Each number is 128 + 32 x the weight over the matrix's rms, rounded and kept within 0 to 255. Layers, rows and columns count from 0. Numbers have three digits each.

# layer 20 attention key, 32x128, rms 0.0485, rows 29-31, columns 64-127
113150206082174108151084145082104133146123058140094152097081056129104172081119076201164145107158091112047181113134143098102097096129149139191129141172161091087082166147172076142142106084134100
110136155153123105176149072116139176130089088126147134163184123115126128065161076187139119120159125120177111132095111119102105061124162130171146162175113127115155112111096107088108102139172079
191148106170068100130167097156162137149118133114162105115162080113095139160124123132048161129192136093170142097119089107088146118166108112144151053133187178097151123136091123131065133137154182
# layer 20 attention query, 128x128, rms 0.0502, rows 30-31,62-63,94-95,126-127, columns 64-127
081114148123124125100141094097125159144122142084163130155152136100078127086134112092151103121132112165122166167158131089105111122137151121130146082076140097112066094162163099137134154157119130
169142179170104130142158142103098117123115140115134154117142100113128125150077099154130120108118101074164132091154173222169114091147056158154106078128082142112149093128117118103094148162136133
090099115132123176177138134142140185117134152099092134125121175096121125106096118168118135175157132107178112177076149131130093145160145136163141143131118060123142149112086114103173142115173103
158133158152096107172074107092151184224102129170118114087185162072201082185108137167133222152080189096074126088120110160177156146095083105126099079108123125122077065117155096161093095177126093
130111122136124173180150173110156186186073116108091142102086147095100127161128142168128112099109133100164119145078140117130119131132133150071121092105116089087166137093146138115087166142134109
088138136063085097179093125098156138223157146124144170138116150104033106220144119131113133131129152043191164122122134170180172091180061163069090145074197121119138081111109143131102151136141136
129116158143150123138126152136121119070116051134133137134116114145132147104120140091129132155103115114111086147106139134130101112145125159149174185164118093143127112153121149135095107142108110
117113061116157173140129152173222173126152114130141085146140095138190127114089114100111142120072100081098156084149082151122120138180107133128105061117197149088173083135184131137119074135158132
# layer 20 attention value, 32x128, rms 0.0512, rows 0-31, columns 64-127
149123134129112090158075106115197044166143059114129136141082198149121087120087144148133111139122159096097152093109116128153183171091155213154149119121155128185158157080165126163146084090134136
135163093118098104079141123090074120093149140109096118103116107083159165109084162109113120134134157177155143160094143119158085093176184157149120113117116140122109047134136114136158158087089177
051121123167129125180117168129118119194130099075205146125076193153074126094114132119171116124159106070191168059111186119110135167132173113119135152094125098175149123126057147157172145170067109
127148105103115097136221135113096111165146161116178156129111155112170120161070121151113146098149113092118080133111116182047166129068135128129139134123116113146124136121039136189219087160133143
094173128114135177177167109177122144073108202141164140090081154248115112196111070167138150155187122096111168120079148144120131189087107127140158108142125155170169180070078079100188085055158122
126131164125149156132161122106135104131080131088135118113099107075173137089106118098081162110110196166110042163085161166188123117141151142127158046071098105098120081165091140140184119140185101
129100148171119107116118129125159172152152132136109098147119147177159157178158134108080102090132066111074079145143108178189125174112128065113154122122109183175084140146170117197087155104100121
169166137104160083122125091150122117100129168156085129126167160151173133090172162126105132108142153126044101165139057112111080100104126076138114128124129143115205124160119121125136153123116164
086109067148160132073157172097090098131107158126130111106138172160188125106142091164156051145053119100107191064184083104117160101131151119118097165160122073040106144105091159132129113199123162
127072129121137176125160075097135091175127137147064132064155109151136133147116164210143088139163112133130122163117131116162121145132116076098163131151123095140108129105115147127128156170082114
181122138096088121135106145105128134117128128166107138160082093231147146161092155135195152135110119178068130132162131122138132175118103099091134129152132179140121180134108117177114127110196148
144123120158110187120158124102164170075133143157120126141135126085178102123108118096192094117109126163157169102138175141146144166139122109090148121150158084099104108129104142086177052127128129
073133118180105173130109141135153104142114145103191147140122176124180120122085118154121098161144152140090123108129137146143107108091145103163135158152146088185110129103098124130186125098168104
107130118180101119121131167139122045192155135080187137139174123191170094056165110123159127053107126090150153090175151206101150131123140072127118122145118141141163121182132157164038096147151133
121140117157111165099183129130089136108111126137105161132117185104133102095138070151147080156104108100109202178134103127038144113101156094121159079179174055152167161181110130101153148098110148
096127141118120139147136150102167141119141140124155117163104197110101052140162077065123106154136154094165116141133158165165085170159171121152121146085111153137118063120088088017172108178195036
148147148120122137129107161088103150131125074088179102113121091110094107144174150164110199130152123155181101103101207116144134134171119176111120136088079095129066105109071145118135178088110177
156198128154122100179142134176191115114141120099170161096178058113085171120090155147162109094169135155147156147133150098068161134122089180134150170156114095135117178132135171155096157131099125
138069171106089082122076134083170114114153120115070127104136116092159135138094128114117123156141147152059147147107152088166109099196140201137119115095115153077064091154215121169124205136083177
105115200151144067118099153125128101126136092099163122138119142169135163180168129092100148176154167123146186124160147157143085161148127094127123124130161068123110177108084099180153175058155184
127133138150119068107085137090090133157119083090088146099150084074103111117157134123120136094128122078137097116127145129145139035118139149116122097105153143152126115160183147163086154133089174
103125089109124186166142153150193168103135126163102123178084165175134141171113076124122169187130090133125156115129124087138131195117107065117141149151117107155116164101105080138138120089149155
094118167137104134169135162147089113124109141120120087098110181108139153126167181143130109173117193109116119083191158148116131138115097086125178102018160131047159186158149078124101134095173113
185124115124139108142148075082157155117147144125117100132130130112110131129114159160135140114090134127136137171115110140124155100111072132130081085115167135129145120125114164173066104173129139
149118115124081146108116152079090130167137133153026103153135140095196113169095159126114140145120193157090098130145107123213098130168097185109109125109086227097085054159212094110101157134095108
209157057180138128109122130163169205162124199153133114105137146112139149140059066095083179096129070128038169118073081090094148144146117058117127108157100135112060127132130160145048101132146089
132090152097146133109158142174124203156123154117168192169153137155104098103101151102131128162108104130104152108127137164087156154103116059119150092122127126078164127156143074095123142145196129
161129038194128155140103130089166064117111111124116151092124140121114134143104117141106123157160139154139174130123093088171159087124119135156124149117123124121141145140127141066093144136122144
197122123143116139103099139215185119115111125094123140142129122111132079099113120083194132150113130175132114124106070103112102122060113115105100129180110162080128149144139124172135102182152051
099067106126122119147117185121146116130137134101139050117135153183089168134140156097159138142117117110116069155145147114166155142135153089118175116151056067095174140120171157149094180119157117
083089111122177197156149159136098149087152102154143132134097141148123120182111123094143166141134158132156100102137166149131113162109122114126184204048140153096186106098086093114178127151122141
098186124109122099151092127165153127191123090106204112134141139139081116131144194143121119125173109123089093112064127118138133158095117094128129118161137148143116160090123038076146065077198097
# layer 20 attention output (transposed), 128x128, rms 0.0624, rows 0-127, columns 64-127
145095113139123198146135098108124124084147123124110085086146126139105094177103118086105094138125091207146183189141113092128156124215112138163155092109135148108107132141117181159114101109148176
133173073146099109142126098131069114097167138082103138150072074102115152077184163196119057144113087110095147039116147192168102122091088140103185131135124130118176133158199068126161122155094109
147049155149106105108136144128126101161158168102107146175078133073109090103129076173114111125106146136095180101137037127140098158138177075150228115160154126095128116118141145168157140106132127
147137123094132145150137173142118147090067116152123157151080075140137218151050159132151216103120202126156097111105124092151154079091127095105113165157171138171151056143068115131134089130150092
096143107118178122147151146164110059066173102119191161108097105095132143175089124190180119145138152142156153159151143155169145087121065048134163122149105147151165055140074122121189137109128165
160073073093093153098100127137118198166074163149098170152097134138140092168000091147134141094115153123172121201092083067103087135127135126141151121093130152140105198074157077159124166128116123
111082163126071139091139144058196191173132068192159123065171130235129098174093119089137106061197125103174093159168140186120145185140150164125058171194029156130111125142138109109038096182146127
110104120114185095080125128156157060083176188089159217127109141109120186169140134188149192114130113178152188146111148128180115059148096085074143074062129141132097132115099099124108131115170137
168077164167029102079166127052187167228056128148095122211160147078130111040090131097080109109070124109068187136143116099135146157204255179082164165156154113079071170177086208115021072050145194
156144170118124145086167196136157072110162043159186166094168119153114135205073104161187171120186116156215080165151120190120171118105095083117068127156079171133135114181095096122091139164168103
126079145145169148080157128113156100094153051140157072092144182164112157133136178089128107127168163136115097126168107097061106140111135124131102112132076114132083058159153107155119160104148144
151214097122132157092136139099094196147080121086110097182093155097102126082148156150086150110134123071118117100131128128175160064058134166163125103185123120148182084147131123090148146128094088
149105163125150123083133145101185135161107122158133143120140144121168166103106138134127144059128097074159079118096111186118143100129158135112143153176079114101101120133130116068101070184168107
105120146140069132046150116127155102161183065153085151091131146197128062119143076087103102171130067162064209184127071153146145237142121145133090124174107153068124120153142102178177096112121117
132175093211057166096147074102122130181151125080150105176150153064078085068139125114101095137155071055088139129111114114135153158131170108163139144123072132154157150167160178120099132144138099
083139128165099107127099142140111070061135109096115147144123138095140158105192091143117202142122207072069142089113108112094082143102160088154112091154153051168113115168132118098153156102111126
109140132146106155085069106121150150084088114136117087155130172095120101094102175090119175150127151137151093092128102124167090087078122179149145128137128108174099134146139126061169150140161140
178174091102146154113110104114096105086095122149121125112085146114127191161163163178181139116162136138128039113136098158125171045003038128126120126154139130154150130087172086116144114175141067
153181143147115137110149110065109200192149101123093105207129074060102148073121156187074123142072026046134137093122090082109137133083198149122169143087121050123125150206191142094157099119131163
142064131152099064097147134156199173107104140132131203086153136165151131191102147091101110099114157152117149118150160090172192167152202116117157112136125116092135093129159130095079078167128133
118106118186172100124126165109123143098126132163086087168107129129140177111117139164177157156096169084122178099158090144169102122136193126098142106127165096151096115121023129114102142049098134
088158070148087177161121127055146153113115059125093062079173186140078112127106182136111090130161152093143094163117119122089121128128121140096111124158095124221138087179172149129107123138161174
116086137128116156129093085129188183139083139147089158115101134076112148106149151096094134085077174131054056118112080103144133104109245171180118113175132101105125124158108189070158117126148154
134182088075148126095105139193166160133124160118085186120105116093135142099142062171083174120096121102133076156118129158077114068036123068169084157145123085139135118071102140122116118128116134
165139114170126104136127127202120099109092104090087179095146151141137128152115120154155181121158119172124110185108135132091098146147159153080075070133131139136136136175113090132129098112140097
057128120159127108120098101069174211129113111195175097179092124090137166090170129148156122152091110047097134111134120111100092139095208158143123125086110092139113132165144118084121121100112133
126183129123140143129135107132056089120164125059126077075129123129088135165149083141096132162147106188122122148158148120103161146112057087106128057093103152165165183163189112158130163147164095
116191106080151146122141121144071148089089163161133171142133118123089127164097168134123171177123190125144127192156221152097140113145103132178084138071199148140132115131131118091114107171093096
119170096127219139154065106123062095076121190067082118125117151088062132153178179141078163176076125102135152156113154073093110086130064147160140075066178090176150127132130137155158201139093120
101189143136141115067134104104087151190136100206076077149163124142065130091068149112106109112110116123055118149162112162073135127106120152187105147120120099141132147178196146133178201105148133
118106126170121102122111156142157091119142128105109222108093100178151129168094117122088119115157139156079147132073069215172170133183127088123138102128100148083098112118144099146115120177125114
113148100146143176116125162108129157125110091205144084118152125136081140200066184117117129086134206112218067225127186126031100041076122171160113195126148086157133160154196047095136193128144136
161141135118076111122116118157169192165106154133114112124111125133160106142139173128105143123137116119137093064095148141128146067122089170068118167182167141195177156112195105097134094176176110
072102140169087145123134134135128170152134153151127124056121110150089172148083176125109119123132187081109169108148129048113095124123155107090068127142130102132149073144087150168112151081156156
128155132153175074123137083131112102107104146082112156069147127154134135164098111151140131145118164131131074108120153149111186114132088112130099156057118112112161135126159097183136170171172115
168038103149097091179140096113149199103133175129107096146172124127167122138150080085183124167114155101154058131139147122084164155128120115124142077082073154186150129120163132135161097117154108
136141093142157068164071109100124086177137134143190098168146185151119088127130164109110114138133184152124124116133117127122102115121096164109108121123108095158127118125135140124115090184161107
123117111132123107175140135102062056083185153129141150130112112134130107128084066094112105156151122167106094083148181132166113097126117086115114130134155107165137082122030165088181162145177113
105122119120188150115151110135134119131118145195141121186140157115152083089142148107153113126088071157106147137145088131093122125131119112149124187150168137106113151126183116133201134093140130
067100127131135153166099116129152184159109108182091104124153156106091110112201138113110125175128143114159137130154049132103091093096132114173066134144126136154178156148117160145163166160120102
101099090151175076113074104157093129087168136105115154105186119134141116144181152183143122089159167124154118107051119130135127075056065162127111143127067116102114103139162084156179159177123096
114079072110195124195069127085150119105085082116122142147125125165107114083140102105157114105096082127107108108117136148161096143108151080176160152153097113144115181145144139102177135110120114
063141114125137104101120145125162111120100195129106137211137107190165118128083196147150140138182194098116141170130139155128168125120107115146137106095139142119174146126203068155145097080123129
144148135112170145165132150086096097149123111144151137167168163150155123090187175139177106115129108137139137136103104131105123154160086153113139142129134140120098147144145103108114089156130096
115113155164098129173110134118122113105167134133111236137115168079082193115155100091160116116115123114068149100164166087104140118118112079167101152177165147119119142096123163175113222106117119
150133129101078129147098090082128116117088211099159135168152115163139166060102090174146138123171165091131081082117174132083132089162107120113134085083158129180159166131102134120133157139179128
118162067082147099093125177157137097119135081135122092153109148165173088128128110147129114103132177127085135186094193147134109106101091170148140143143127133115088129119135100150130114139141106
160128151085156106121102114104088132224058139149141159105147182099170119137132126089119063154140128158101143101147154103127162116131107108124127127133127104108119103106108211080118150154147162
123102190127105100145118182138086130135154095150131171089098105163129066149126122094124141134142075163087113182113167095168116152141151103112155139109123157117080150104104136181104154155050126
089146170122094165123097101205134152118119125143098120168099103162133102122118134158122180128127079138150151144112104115157069151199144146148119185067110108125126181161185067120117133104104143
132083131145153099130126168185101152085110147164138056125132149102120137162135135126155150104122173138100112144130088155200137110115152129131147203158140151080130121141138147100146103134076116
099140126122112111037095137114098070116184125157116099089119128123102096116122158083137134121123151137182138139112169127166066064127137075105126165116128129131124133166092128153163129164126105
103089117146164161106207137160175123145128117130158108129122123121128097104091150164183130091175116120129113139095144137184097078119112131141107154101131169113114156189121114131110115125122130
139145111113107091126133163158153052146188183150108111140090124143133098131131169094134106113089158132089136113183149115104151151139143108091112126133161135105147149100165088165107120142118092
144161096151140137105133131140053129132129155089179107110225106114161126147129141148128119129167089123137155145130153174132160129136082079126135076041152184121134125157110078161076108158106159
161137143128096135202107132134115145061117133116122069195091127128137096102135107124120101125170158092121132067131123164059075170105143169112170139213095143129109123176146103069057097123150137
118081142147105178148155129078136160183113129141109116174155119123122142070110173069188123165193073125136139148176161111153128107091155059103143145142150159056158132117169141117126163150117096
137137149109167156114150182185105095130134154175077095136111128163125089101096146098140162164109138187143123076138081139083143146148170117189116139197133199116089148114101061166119165082088108
184099114123136114062155176184175108161132178099121105153219130154140142120169122118148132100128140085169111100114130163149191130060145131129150115085122147095115122129094114157145104128097147
163079089115167118112115169102061153074098114125151115091130114130196121135149093147107073119174094118106101123095138103197101082130117113169224136185080182145121096104143133111142114094117108
101091101109098159110147145185133103076135146151123160170152163173139081147172041105119151196123186170113073143123104171118135093096170131186111179140077084155100158166127088128134131140169130
097122141116079128138161132080174135050112112105124156096111181115157163108168157116088125119148119149153118116103093067115171168160100079112143120130114168166173117055122086145134128150156114
174166089138158129153173132126093118157145112103131121095124151102151105154142136124154112119124106121141106115148148062135123117137082139148124125069153103126121099097145154096151164182131151
155097135168087055140183126127130096131137192091069155122134105132144186129112112116168100116146107156118147079165093154153165160105082095126132101080137121102137117127098175163120143129137166
143127120107117170169149160119152132087066132077130102090117111158151068155114133125065119167151132097158132107074089126125169127154149154155155125197068119154113131147160142101148142122084125
138167140135132116107104093176137160119080050112156147177122092127129147145202085140139153111114091056105146154120108136180102162136085125101162105099163163129106128109164156135109124157113085
121112170143148107087116099139156094213119158088163108166152149073123110186108124147154191100114109134121163118084146161157097115145126181140163170091145169180146098164082146139114129140145057
175106142139141110159119124105124112095128108160064157192071093127107121049141127101113162124146186126104132129145118071160116065129146131097114161183159114154141135131097120106118120117158077
100140093139125130124116145124109144057117125168164115150118102120115119124125129105089144075100160124107166136122123166113128143152148117094165176102165148078154138102150137099128158143105117
147124130150161092145095141225130189154136133136104127158105142198045116113136136129161144091109080087216138123145129089123111108105081140090184150180182141073173170129098100153106108100117164
139118156110117162150124149110092105117112116116090149081053130076133109081143078130146113126166172095078144126120148163131098117111152185095097149170105143184103140119124134084175150131179113
130093104059125123115144147069115050063154098140089163105110125082117152122146103116138154164111173070086139083151165131135127142146119148160069073122151141105142099031112136142140146097157130
069180166161174138101072035123167072144080096153150159118163130160099106189111129147153167163178127116150202112136143113163068126162138131132095122066166130200148135126099097156111159132129150
107141156199101115090150114106132103128086143096180097103165161126162115193070144128128148108092084083101154129066201173138137098156095141137061117099106104145133144122110131144131145177116132
084150156123166138166078086189095141121148131134109115151171114112120120140159088116133127160057148097177092077110093093127177139157112141154106142191064151143095152122197086099136111153104136
084134156120156087161066165159134165114107098095166129176108168157107096140069148138151061126133099141115135203182120139119113152157072196164140091153176145076184098160151093112149186089137101
125082125101145152158200128127205151159161148125142125085124098159150100133071165108104099176062173118072148191183126146084151109112134135104120135094057111104109109105127130086140162158105158
133068147095120141154165116119131152121131087103114084088121126114144147123146168123147094210132165136090110152161124136079176185073122171162139088201129110080138091131125138131143130119106085
182042110140085123079132083143122133144149118144137077087076070115136119158102162115119143099119140211156108127121188156150159093170164117072170145092102123140166106111123152171191168133164170
135093195179141128137102119150166138111127125155121120122141149149106160177130162116113168097122099053114168152137121077122123137157092080116166095109142087148135118166154168133107158122138109
130104149119136126110053130127186119135127173142092150182121129094155115085136148088076142183100165153165138140179080117110167088045101128119177098121169155141136123126143101102126111084191162
068108056149120149114096144123168151140095148140103140179144174079147125146164143129127164109101112136156105145129126140149111108094072090120135165091133131150174077126116162098107075104132119
099145115147149192128115131099147111171131167146135138171106174095142120078107126104137116109074137126188151118164078177137091051113101099143125144089178147115131154159148075101135106097138140
128130088134130131095178144135116137109059152172141109056146116127097133153107149149099119155083092121143130121065118148131100099145166117158064153154137140121139132108112077143108109185140121
126133134105098120189177106102112119077187117114151080128150088147153178117153136136113112179123157146112051056073139084089156163147181083126083161195052152157098143144090105119121100096060136
139157126110132144088146092113095147188110084110145100094175153120129099169111121171136116079142112122127138157068106130169109115162104148148109147075102151114138102212159107129097146205135092
162086119069147112139132164122162060129153148119108110071113143206113148182107109166137116128134097095076131115079059108112142116091211136100099105141127147150066108147143175153146126166138119
149109088074123176092051148065154156160142124167149083074128156145139127152187144167149163081145135125164146101115140073168149120140138109189098159057147086144132093126112175106134121156126138
114186128128117108129151164175122107163161131076088085119093136146130159138143120190131105089147093113088113100104177166112106113092135104116126114141149145143091154092135125173129130143138137
082111166105118150110062101072108190143137117165118134126094134081100120057174136152130121115118152143150131171157106126123120130102146105156162124145169107103143075136140092130174114103120105
088106155128090116075163126095152097121114114150120133102102116138131131117128094110082131164130098206111109106151105163166132078154089123177125095119090120116132125160122168078103158151172181
149088111184109190124145093174103173206146124175191065100160148121157153136102127094162151132154128186162125110182118118143134131138086145088120140093236147092197157153154125110101062138134183
111175159218143081119105086108114141110135181166125121162142138098135126136104121104171126097102156126166161081160165143076129149102139116130101102164137127076106156151149189122048098111092120
131161193094151129159074150116138133129179146122105107165177140155102073069199082165163136144128139131103178140137090170086142225132142099151106058160108139133092147192175117129094117093175065
159163167137169111148105147167141114167155180161136145184172129151135113099139126117122056110105126142105143162152074130058135135130147150103141107130167144083160126109155024146099087126152073
170113137148109163182156139132098146058173111135124129161063139127117094134097082136121050113107175132110105092148118155098101075169176109115100127117139152116069189136122128070120159113170170
150086152145100129098140105131093185095124162141133091121103124118140052100140132113126150153140159141139113093103085129154147075135130166093120190169091154121166180161139130145141169128193144
091150096121076158147134136108096148117152161118121138111120096120100102109112108143093158155116154125113192143145167114119171171136145123135142111108106120153122118105050119142120084137110115
140147182179116132115134127109089145130132098071164115150151109165135135137130124173128140126122138123124107119072104108143131112166119125105126132108122108095142149120128109143122139127153111
122105184181112113145122110147162111119053141092110123147155134087198107164120133144171118112133214129117085082085181180123167076130069057092156116085073183183130136122089124099138125123139131
127115114187114125066146080148124149149107127126170123119157127166126127172121158154109163119163170123142090149143155137134140098139075170143098076095048139108158097162114056147094093159218143
137077123121120128167132102068107122168167139138144111133134122091168117113097144119128064178113142153122182062094135127110125106131127097110164150128117101136131104162080194075114110076161147
141081075098136117130169090114090087146101126165089164084140171137190088168091104082173117134123117160106137182105123197142122170149129103163069157131123171120095144120133192132132116120115149
070121096120154130127099144134150162083148137153111151147140145112167118170143147118116120154148123159140148097124069136157083096115074113105136107100128114162181118114086150160165125129111104
151117144138096101133106074122108166139100190122145144150135138111125051089172139151085108136090107126135081160109087118097121149105156176100120173144109093113085193110127100161134128119139135
115066114158112094154107159098170134083153081117138136110116104182089187145101105173126150071172135150184113190112162103147092142136133133114084176092089100137142147110173087140171137154174134
124070136162101125133144113099119091133114122154146119121155146087151080155106079141114104145140181100112132133125153180133116117118161055126176134154058181133076122103115160068134130124160088
128093136133123101152149030079085149141142102138147146091129064126178121176170141179134141136112185072114103101052135157163102125111138106097161136104103098145085199140137137137169114135124154
084135125117121153135129131111135165168085092148181162125138117134088163168129139136165158074165124090111128175066139167140105072132133147131115120117158088172150139122146164134118152113175113
109071169161132126115141062142101143155087113116124123130153125176145088113158083168139096177115132121084038108175138168106119165135142136078147096097038116117152213112118131092126188166168126
113120120130195130117134080126153146152122124098133146150131131125134102151154114142107137149136150077102143133096131098133062120112116135177136110138117118121112162157078148117141119107103133
177138092143122148126086134108136134213162109125156136146165110086133118114123175145145084095162074180085158116108138137137160105114107168107164089126134156090135123145145141119115140114195144
185121132162117149146106157104194145182156104095149100107136080074111142100127159087151138109148078150176143162107135110148121139120122166114150144158137154142113090100177057096091091117120133
108174118113100175205121128141110110113169076146097083123111155141163128179110125169119125104154121106153167155134202165143055179154122141114119119111120136105103123127124121095118122076101127
135159138122103121110141116138158161140110126109169059189094127087112155064156129077158145193117090116124131140158088084134139145135199149140156132136155103127096108164191093136172077127099139
132136085135106116126144145124119149137096129150144126088176121093117077091150134172121122155157200153133113147142174156151136103128169138111148148103140133114129124180135115127155100135147098
094099181144132127127144154128142118070127133142142172121092141121084112080145087111135130130160129117136096128153077086102113079080101153166073162114145083165131110143141139132150171138145133
153113135141107140117205137104097143118091154156120085126139131086120117142112130130148116141155147104074107145167111139117137175112133124116095112104105132128130156168159124099122198089130154
165150120106111101119130133101113183119138166153168105118123109096134139041188142133092152143143087128125114167150111137106187091132153142107117138131177082183182132145119108164126138096127158
096173113135138155197137130163085123090107167136123174125095094129128165106118139104121132154083139126170112063145147151082148094102140110109131117165132096094110153156190134092113162112117131
143089162096119115181117140136127110161158147153094088132107168196128147136129219068184119149115041112162172119174111093124136173082143081077154157181156128127121117129151115131132117166080105
134087089123162092115138066071079103213105188137062176090165143153174080159092119118174089145075197101091161087107155163182119139160157069138143086106096128143116135067031198085142128133123148
171053125145151110098118087166144027159118082109110103122162144112179052133123086134183130158154151122104094093109130142168103181108073069125193092076048155156075152137099154120137125109145130
218093147050129140130145208148142179081133096102183115048121144171088123114140131071077145119171113182165086126145145150138132086139132183153116137172137059160130120114222066173129174128122070
136162090116157099107135078142141119132103126099091196157135085163156123119134086128117145211084167126129098095089167087203129076084122107144130126126128055106148173088108205115175184101105145
157163133124107135151111118085101128148121086101136099115123183108119103148092143099107122157146168121115132147113147088110104130111149088126110129158149121113160140168138169157150151102177152
141171116141110138110157165129167115140155120105164149088120112136148134147123190134128132065134100095130121168130141164115156116144088123104081099135151110118115070088134116102079105195097176
110141106107093129141147113124169100159106085123133084093159119099060177186114128098157122076173162123172078124108159150121147077103138143165097154099139115158165130166156145168158147147176098
# layer 20 MLP up, 384x128, rms 0.0725, rows 0-21, columns 64-127
123098121082141081154109162128141126129172178117048139165113135129128108131079101082142138154095194110078130107157130151114107159101118096144093128151104089142130137062067114085098113146123162
129130123146177119106166108114186105126106154196069153129163100126139174162145149185114121146082140176113112125162125162104126160107117204114183146147108093130137142055194124128117143122110058
128228119147153123075143145130200156136101138120074104153183199096105187121103153137139167153123151085084131129123169144142195139119132104136103160084142072140169134127136086090119109126162124
172057130148107134110130133125131116087178142170096108146110194116109129096163111148181165162086149127145134035154103159080164104083112081089104074137142081201142074145109119113110176098153111
060146116093169093155113122192150127098172138070118127089096088065138095217189114109161118087142103147129132111151114162113080106166195134119095166143095134175177141158123112159154095101126127
161125190111095120140132114142070127098149134129127146096106106121101144169096123127183107180084127097125140088120156156164162154110145155075098165151098065089109111109119145119146128151129109
146137196100107128161112125139170124188140137148088171110155151192117173099159111117136120131059115133180126029161105141145107127135146204080126131169154112114124179057119134114102118138137083
157151123109120126139167164117100130118130167133081083129150152121104125115147166083147162161081099176141102149143097141130164115124145116109134178084103111069073163176146114138156116113097130
178195122048161112162076124119091054146115074165097161129131093116093097120143121077149101098111151166111109059115103153154154111179117130077129084093133113144119121159073161175146176070117134
165145104083117136109149123163135148135196151126149151135145111085121047088112159086208153163148129126142095150112168120137096136108092092135090128116129141114102133121129161140162115113113173
108152125120140174130071108124121146149131111182145095139146126135144129083131163145083103114162109133148139152138160141114142141119171119116105150110146168101149206112114061147145095113135112
117163107179142167118096120110153170102118154153159128131150136156118108093140131181138148127129108136089190126068068093125174136138093172075104121148132130160124118181091153135095101162151117
098105180131086149144074130122187109139148072208095150181126186151077119129160120167081159171155101144168177094129179084140165111160113149098170164100143115155130094152122126100150191146144161
137132161076111103083082106104124043165161124095108144145153129110106076055206114154130164122114105123081158045131149133176095189111123068156154113113170097092156163153132136083192176142104182
154123126139142085162136119143113155078141119177109163117146104148120159132219117124144124172122108139132163132112105099077103120158111121087054179136172111127109136138162101221128196096104108
087182110104180182127154198108132134086146112138158131121106107127159152123131085158184151143064130104120106122161125125117177111129087136118115170136095115103125203149114061090157087101128138
097124126098204104179202081100185138182106181162096110073125138128154176150114106115214077153135088154113100115161139123085123184143108152097100117155096104137113117154120126169124151173154131
154076114138141073146086141135062178132128130185082147138122173210171125163145124092176120140111118086119172219228103150065120110140155171070054149114112032161097103180164089150185119154094141
168155070120150087130149140088096118132108195099078153109153095072133171101119153162116157147155086113124125160067134089137106144171131128157099124119149141144107112115100197121069154087165110
100092147166138140111113120091108074157139160169140107165143142073128090088184105097153134120085171166110181138148139064113070151116120168103096134113097124154085136130129087069140121092170187
069126113065106150097106199166136045147140143099153157116088152112111169136164112148150157111153102084114114146153140116081102132148134220119103157141164121110060173147128117095163168152151165
143176143139134070146156135126123140132145148092090118154175130124171106120094198144104145166089094119130118121112118150123092142095146095159112103137114146110065116127110100143114104142097131
# layer 20 MLP down (transposed), 384x128, rms 0.0721, rows 0-20, columns 64-127
217178132169070121139162123181145150110076107101176149091152156098178162163086224117118096058145137089131116106137139119129154081115072047209146114142113126152090119167121139154078146144100165
157162209133147139106122176082154131135129082122182075119107108153194085173147064080143127146074186074134122108150074144133128110135041126102111084110139139166165115136130221161073089122114123
105126151138165136091178124148149165072168143126170104157101172144150132102187080086135106102109073131147134157167129118120155170149121137112142110122119175162167165083127148104116120156116091
178101070193124101170098117089054116106135089146153098142140105152132083152182127167119141124152173080186091106194121101108073120176170153115150097128111089201189126116147121137101179136123110
072113111133174056095115132153096106162140055116200080057134106101088164147134091153155140071104141126112157106143138147122122179191164106098112104150120143154154119207106147115129123129091119
197147132124126145093151119103136139040217141076161116046132110191207047114109086112093141144135157128123140151175099127144186122134196156113124074116079117154168104091127191148099148137099155
160132151168150132130113101156084164082103097155120122073181135120112203092140075170115088168134139145155104173113148094154155117107162129167115115075119166102135021117132206127155118131138058
167130138133093122163100051121160169145184101073155158125050124218094164150135175152154167081142164105132191058074161183139065111138158095141131140224137099091169115087098149138116056125166128
135142176114154112140065166158175124115121168077129159131111146149141110092100127079094058158189131085116142162191132105076134145104111165188139113129154102134067192076182138155100120118122111
164171119110123114155160094147113161119118139093126125102086101124085111146145107122142161094135126085089065116183159079157147115161113098092107136164093090147133129199147113100110124095086097
096113096156110162133137135128133103112070105104156073113133176145105095105070124139143088121092121066130119142099126102181118130121146130119156098061083087132130158101155172189155134149074180
168109163160112183046221113098135134117082150134145123127150191079162087141080114178128122103191111117130142123097168149132146114092105033143149115140093186096114100144115113146122079085163117
159149090090090191179164083138148138089174109160139120132147130124091110113152088082112114111228082156144103123058136132124189117137155145153122131095110166065111142124115131127112174079058082
099147075102158141170125147118083191119091155113097132101120155115150112092123089156130108156147157097122111104129144134123077119080093128194113144115140110127200149164116110084116100172149137
125182058168173151150091184121145196142108132070123059082135101125111071229164131211155126200162176141133096155074152163142125192173151156178134124033106170129181107101073121118109081132116184
146130101154119114121165118146144097160115113177083124153137125146107085178134167142116053158144150077185181093099144174144155160122083124095138081077142110125125072156157233123149137145049131
141129179155144161154104095205097141127133129101108079159107143094145119118135132088176104095128140108127138157135159082151120115154165187112189173111117088138133129151137138169138109109072155
105128104165122090092120099163170119131205135101116157114103155121115137117131109107157152137151116132108155153146157132153114078149102089179116115133178083143144115165184137124162181097106139
139120145154119119095119096174094081084120134113116127177146107160156142082182131121123108132110133146120100129154134130151082094102123137090138181132160157132073154135093135124125139098098148
114133159136203140105185075134093128082166176097158099109100143082169184158091125136092089129108101192176073121136111062116172098154117104126140126086097200161121111116175125106111081130103186
158119096149154100157120114120129060131154166108140113149131126142168104085133156149185152160091173122157117108141136135147079175070177129076142150121179148080200110121199159209124208161067074